config = dict(
    num_hidden_layers=13,
    num_attention_heads=4,
    bias='none',
    doc_mask=False,
)
Each number is 128 + 24 x the weight over its row's rms, rounded and kept within 0 to 255. Layers, rows and columns count from 0. The size above them is the row's rms in percent of the matrix's.

# layer 3 attention output (transposed), 128x128, rms 0.0813, rows 84-95,116-127, columns 64-127
size [124 136 120 128 137 126 125 124 116 124 115 128  69  67  71  71  72  70  66  66  62  63  53  70]
[[125 139 115 170 107  98 140 112 118 128 148 125 177 154 120  84 149  91 127 106 129 103 115 157 138 115 128 101 102  83 156 108 158  72 141 121 146  76 123 115 140 111 150 163  58 129 117 132  98 125  88 136 136 134 174 150 122 116 135 142 155 100 111 114]
 [157 112 109 168  82 126 155  86 144 153 148 144 109 144 143 118 126 133 155 152 138 191 121 112 157 128 122  86 132 145 135 139  86 125 121 119 115 188 107  95 124 107 106 123 113 148 148 161 103  93 105 162 104 105 121 121 149 123 114 149 125 132 129 119]
 [158  84 132 147 143  90 171 125 122 116 165 167 134 154  99 131 123 134 127 103 143 145 146 158 157 118 136 139 158 132 104 128 145 136 145 122  69 142 129 142 101 123 104 141  90 131 124 183 118  93 135 130  79 115 114 118 102  94 103 163 112 136 100 105]
 [126 110 125 140  88 122 144 122 107 129 110 105 111 124 162 115 101 116 100 142 145 112 153 171 108 142 142 135 146 114 133 146 162 145 146 115 151 120 127 176 109 162 179  53 128 139 153 121 127 141 129 170 138  96 138 133 137 129 154 115 190 133  80 144]
 [131 122 233 126 136 130 139 133  66 159 111 129 109 182 129 114 133  93 116 123 130 146 125 143 130  93 114 167 117 155 123 139 116 131 116 121 133 128 115 110 130 135 122 171 114  83 108 148 103 146 134 115  90 120 157 112 144  80 124 136 143 127 120 176]
 [104 108 123 124 149  90 144 127 174 158 123 105 147 120 203 141 150  91 108 153 155 130 158 134 131 106 167 151 136 117 105 140 143 172  93 101 143 134 117  76  88 111 130 122 137 160 144 104 105 152 132 134 151 126  99  94 152 123 109 102 119 128 157  95]
 [100 136 133 138 138 118 140 102 144 131 161 130  78 123 154 130 109 124 141  56 116 125 125 134 124  98 170 124 185 123 125 152 161 159 126 101 100 114 123 140 122 120  74 102 136 162  96 121 114 131 152 127 118 116 154 164 128 112 120 112 111 116 160  99]
 [ 84 104 130 135 120 143 133 127 134 144 112 111 104 149 152 108 128 119 134 117 132  98 125 152 145 137 165 169 105 170 148 135 115  93 138 133 138 173 126 130  67 161 141  77 120 103 105 103 145 141 121 131  86 135 100 162 119  82 170 123 123 127 132 105]
 [113 101 166 116 105 152 117  86 118 106 135 128 191 133 120 135 139 127 121 116 122 138 139 146 151 161 114 171 131 135 102 163  98 179 163 136  89 147 126 183 128 124 149 158 124 126 167 123 146 175 126 139 127 159 154 154 116 161 114  80  92 153 122 137]
 [119 116 157 119 148 138 161 117 120 121 124 143 129 109 107 134 128 190 147 168 156 100  99 129 145 109 141 110 136 133  87 124 137 161 103 156 158  77 149 114 133 102 134 122  83 142 147 111 170 119 162 110 122 117 139 136 103 125 167 118 148  98  89 129]
 [167 132 143 133 108  78 116 143 124 121 168 153 101 150  86 126 142 103 129 132 111 111 109 116 103 109 125 118 102  85 113 173 127 183 149 134 110 127  80  83 118 158 157  99 125  90 100 152 146 147 103 166  99 128 131 118 122 131 184 125  97 117 145 119]
 [ 83  98  83 125 159 124 122 141 110 124  95 128 139 122 155 159 111 150 134 125 146 147 151 135 135 128 122 128  97 107 113 161 142 100 134 156 180 137 144 114 153 146 107 162 152 100 129 115 122  90 105 113 105 135 164  98 151 127 143 174 111 117 142 143]
 [ 98 140 102 166 128 106 140  99 121 107 158 128 167 135 128  87 143  94 138  99 106 132 118 158 115 108 132 123 111 109 157 118 146  59 136 134 112  87 117 117 123 131 135 137  42 150  88 122  93 107  88 128 132 153 164 143 113 119 121 127 162 110  91 122]
 [160 107 118 168  98 120 139  97 127 152 141 145 130 143 139 123 136  98 171 126 139 182 119 108 157 142 140 106 135 136 128 142  93 139 113 100 122 182 113  85 115 123 113 113 103 128 137 153 120 110 102 192 137 110  95 118 149 137 101 140 110 131 113 136]
 [167 120 136 142 158  92 158 120 102 104 177 154 147 135  92 117 147 130 130  99 140  90 133 144 158 107 115 132 154 137  93 119 150 144 139 125  85 146 132 151 102 121 112 135  82 146 123 172 116  89 126 143  98 110 104 116  94 104 113 145 106 174  99  90]
 [120 110 128 135 108 151 148  85 125 135 114  94 124 105 151 122 104 137  79 148 151  96 148 167 116 135 128 113 147 112 138 125 168 131 151 134 139 139 143 173 106 165 165  59 123 150 163 125 132 129 139 155 133 114 152 133 136 136 145  94 184 141  92 151]
 [139 123 207 125 125 110 151 134 105 163 124 138 109 171 124 116 142 106 137 135 126 133 138 126 143  87 101 151  98 155 130 151 130 116 109 117 146 127 109 120 120 116 121 152  93  96 100 135  99 178 146  94 104 132 160  93 100  94 112 131 150 126 136 198]
 [ 93 124 116 110 135 114 158 119 153 167 132 103 167 103 184 141 154 108 104 173 125 126 148 119 120 114 162 134 150 122 116 142 123 149 118 114 166 160 115  64 103  87 138  94 130 165 167 102 115 146 141 143 124  93 122  70 140 120 111 126 145 125 176 109]
 [ 94 127 126 116 172 126 134  97 156 125 165 102  78 120 141 132 140 168 143  70 150 135 125 132 126 112 148 114 171 101 113 188 158 149 117 118 110 130 110 128 138 110 115 106 139 147 100 134 125 148 139 109 148 116 166 171 113 111 138 118 107 101 174  99]
 [ 95 102 137 134 122 145 128 114 135 120 116 135  96 143 138 127 138 114 155 162 107  76 134 158 149 150 174 141 108 182 161 132 114  85 129 128 143 160 136 137 113 148 143  54 131 122 112 115 133 168 121 114  95 140 102 136 114 117 166 126 109 107 114  98]
 [122 101 158 106 105 159 104 101 120 121 126 151 148 114 120  94 163 107 126 105 111 174 120 146 127 163 104 156 117 156 111 182 105 129 170 140  84 152 102 168 106 120 168 133 134 120 154 127 129 179 135 141 136 166 141 151 134 129 126  77 100 140 123 118]
 [125 119 135 139 132 115 142 148  95 116 138 143  85  96 149 113 146 162 108 157 125 112  98 124 142 109 147  95 134 130  89 140  98 164 112 137 166 106 106 122 116 109 135 106  94 144 118 133 183 100 143 115  95 114 112 128  91 122 170 126 148 101 106  98]
 [152 112 148 158 126 105 121 101 154 147 169 164 114 134 112 181 120 120 140 130 128  88 111 130 134 131 104 137 141 111 114 157 133 172 136 102 124 125  96  93 128 117 136 116  89 104 123 161 137 158 119 143 102 134 135 120 122 136 136  90  69 127 134 115]
 [ 99 116  78 113 161 128 113 159 139 116  98 142 126 116 146 171 122 162 146 133 136 157 158 131 139 142  97 132 114  97 135 162 126  80 136 138 170 132 134 126 141 137  92 143 138 108 116 105 120 104 140 117 103 151 153  96 144 135 152 171 134 114 130 158]]
# layer 3 attention value, 64x128, rms 0.0964, rows 53-63, columns 64-127
size [ 98  96  99  97  92  91 102  95  94 106  94]
[[170  88 113 195  76 134 135  80 130 136 131 143 145 150 135 122 145 139 180 119 153 153  98 139 141 156 150 114 124 138 123 166  91 123 131 113 123 165 103  99 114 139 106 116  99 147 134 158 105 113  97 181 114 112 103 119 137 144 128 152 149 121 127 123]
 [155 121 128 127 164  93 188 135 106 109 167 151 164 150  88 123 136 137 120  99 129 107 141 159 160 132 116 138 144 135 101 132 145 125 131 128  85 140 116 151  80 131 103 128  87 144 116 183 133  93 123 147  85 116 113 118  86  90  99 162 129 156 111 101]
 [120 105 118 133  85 135 123 106 135 119 108 106 109 130 168 115 116 117  94 141 141 114 155 184  96 138 127 163 164 122 146 132 161 133 138 113 151 124 120 164  94 181 160  62 120 160 150 136 118 144 118 146 132 112 128 110 113 118 144 102 189 138  96 140]
 [132  95 209 112 141 115 150 143 110 162 116 141 134 145 135 110 119 109 140 133 118 143 139 133 144  90  91 143 121 153 117 114 123 126  86 114 129 115 108 113 141 126 115 163 121  84 108 139  78 146 135 111 107 112 153  96 137  89 103 142 129 126 111 206]
 [ 90 107 117 130 137 100 135 128 160 159 132 115 154 117 197 121 180 113 107 161 151 134 139 119 126 117 158 141 138 120 126 137 121 129 105 106 131 166 134  78  72 101 157 118 149 157 178 114 125 154 123 159 145 115 129  60 140 131 116 108 127 125 163 112]
 [108 128 116 133 154 103 138 119 141 120 164 110  89 120 193 130 151 139 119  85 133 109 126 117 111 132 149 110 142 124 130 191 159 141 127 130 107 105  88 131 117  98  81  99 128 159  95 147 135 137 142 120 136 115 138 157 123  96 109 117 128 102 160 103]
 [ 73  88 133 135 135 136 148 129 118 148 120 148 107 143 146 108 118 127 137 131 108 109 155 166 157 143 153 149 107 166 133 132 122  99 100 126 139 141 128 140  73 117 137  89 127 126  88  96 143 141 105 140  96 114  95 151 127  94 158  98  89 120 129  73]
 [118 115 162 102 109 175 137  96 139  90 137 135 164 125 128 105 156 118 119 115 104 139 129 135 129 180  95 171 139 150 114 206 127 143 167 142  87 139  98 151 113 121 172 145 140 135 161 135 150 187 114 153 129 160 152 155 159 152 114  95  92 153 118 121]
 [132 142 138 121 131 121 155 129 128 106 136 152 100 122 131 123 146 155 111 164 136 108  89 126 134 109 145 115 111 120  88 158 140 151 115 157 177  88 125 113 124 109 132 113 107 176 137 136 196 112 144  96  96 104 114 118  70 133 154 145 132  99  90 117]
 [153 154 150 153 112  84 136 107  91 161 168 142 109 141 113 154 132 109 134 134 103 129 128 153 122  99 113 132 106 101  95 145 139 180 167 124 114 146 107 120 111 173 147 117 108 105 112 148 145 150 150 146  84 156 163 112 124 151 146 118  39 138 151 118]
 [ 82 113  89 114 155 117 141 155 117 130  84 149 131 128 164 161  99 144 137 129 149 128 136 119 120 152 120 120 119  98 122 157 126  90 130 140 203 135 139 123 151 141 109 150 149  79 123 114 132 113 122 115 101 149 153 105 165 139 136 176 144 113 141 187]]
# layer 3 MLP gate, 320x128, rms 0.108, rows 0-4, columns 64-127
size [ 99  96  99  99 108]
[[146 105 119  98 104 104 140 107 127 150  94 129 117 133 147  99 154 133 168  98 140 112 182 155 101 138  99 132 142 132 136 104 155 169 102  87 101 124 140 111 139 128 168 144 101 111 161 115 160 138 156  91 119 113  95 160 105 166 133 128 140 150 115 112]
 [153 167 181 145 159 154 138 117 124 125  99 142 149 109 118 139 104 141 125 122 109 144 105 104 130 149 121 148 165 117  94 107 128 114 118 131 131 146 122 104 146 132 153 123 116 120 120 134 125 102 125 128 151 125 128  81 195  87 126 146 107  95 138 115]
 [134 140 104 121 128 141 130 150 137 115 174 150  96  87 129 174 111 128 110 134 143 115 113 178 133 147 133 139 131 115 123 145 126 106 146 185 108 130 170 131 118 129 132 170 115 135  65 136 134 136 114 138 164 127 118 125 149 115 103 118  82  68 128 131]
 [ 85 139 101 121 100 126 140 134 141 102 147 185 130 138 112 151  95 124  95 127 108 131 138 153 111 159 141 170  94 126 150 179  99 116 164 119 125 132 147  84 130 107  85 121 168 155 156 130 101 135 137  63 153  72  99  87 144 153 108 121 105 122  84 125]
 [141 114 134 102 156 114 186  75 139 122 138 113 133 131 130 125 112 108 175 118 131 118 115 162 107 169 158 152 121 115 169 178 100 138 121 111 155 128 130 140 143 129 128 137 114 139 128 146 123 138 128 147 118 102 136 104 127 150  72 118 113 100 117 118]]
# layer 3 MLP up, 320x128, rms 0.0999, rows 0-4, columns 64-127
size [112 106 102  96 104]
[[164 130 132  91  96 140 117 121 126  91 112 100 154 103 145 167 161 126 127 121  94 135 130 153 124 147 127  92 166 155 131  78 145 135 107 184 155 105 134 173 134 122 126 137 120  93 124 126 145 122 161 108 150 106 119 112 141 115 150 136 145 141 175 135]
 [ 81 154  97 108  70 107 102 137 153 172  93 119 123 134 133 131 198 102 131 112 131 133 175 140 102 134 147 133 141 140 100 113 134 157 101  91 121  95 106 139 104 132 110 165 132  95 133 125 130 133  63 113 127 107 117  98 138 142 155 129 130 139  77 152]
 [152 150 111  87 111 124 117  99 133  99 143 151  86 125 177  76  72 136 119  96 138 160 104 101 122 105 135 115 138 120 110  98 136 146 110 124 101 131 115 117 175 123 182  98 149 165 153 151 125 190  96  99  99 155 150 137 133 123 154 167 125 135 137  93]
 [138 148  78  91 118 141 113 131 148 129 103 136 110 141 147 134  95 132 128 130 153 121  96 117 149 177 145 180 100 107 104 149 135 125 122  89 115 116 151 169 131 120 112 110 134 147 136 128 150  82 146 100 122  96 118 105 123 145  93 152 121 127 128 147]
 [ 87 155 111 115 195 133 121 135 106  83 128 165 151 184 139 113 136 120  99 119 127 174  87 108 107 115 140 129 110  97 161 125 139 113 139 125 183 160 137 123 130 122 120  72 133 171 135 143 114 142 134  75 101 166 120  95 109 143 111 123 124 151 113 128]]
# layer 3 MLP down (transposed), 320x128, rms 0.0974, rows 0-3, columns 64-127
size [114  88 100 101]
[[144 155 120  64 139 119 110 110 141 139 130 141 112 147  98 155 101 144  95 104  89 167  96 136 172 116 122 136 158 136 140 148 139 148 111 110 115 172 104 115 144 127 129 125 122 133 167 114 133  87 113 174 169 137 157 118 135 169 153 110 111 141 166 121]
 [ 97 137 170 122 120 103 109 115 147  81 131 121 111 141 137 126 130 148 120 112 100 127 100 132 104 151 106 153 123 117 116 167 110 105 155 135 135 138 101 114 119 107  97 119  90 169 123 134 138 103 124 152 149 113 114  73 159 127 107 107 121 129 196 153]
 [109 129 145 107 135 113 125 141 115 137 132 131  96 160 100 115 169 169 115 179 127 115  71 125 124 161 134 141  96 102 111 154 140 130 128 130 158 121 149 147 147 114  97 169 136 129 156 118 120 119  94 126  85 128 139 134 129 160 136 112 167 132 106  90]
 [166 160 144  93 146 112 146 126  86 142 100 116 165 146 147 116 131  66 123 126 148 123 120 139 149 119 156 124 139 132 145 153 109 120 143 130 129 162 118 113 134 140 107 129 105 143 157 154 133 109 160 131 116 168 109 160  92 147 138 145  93 103 131 122]]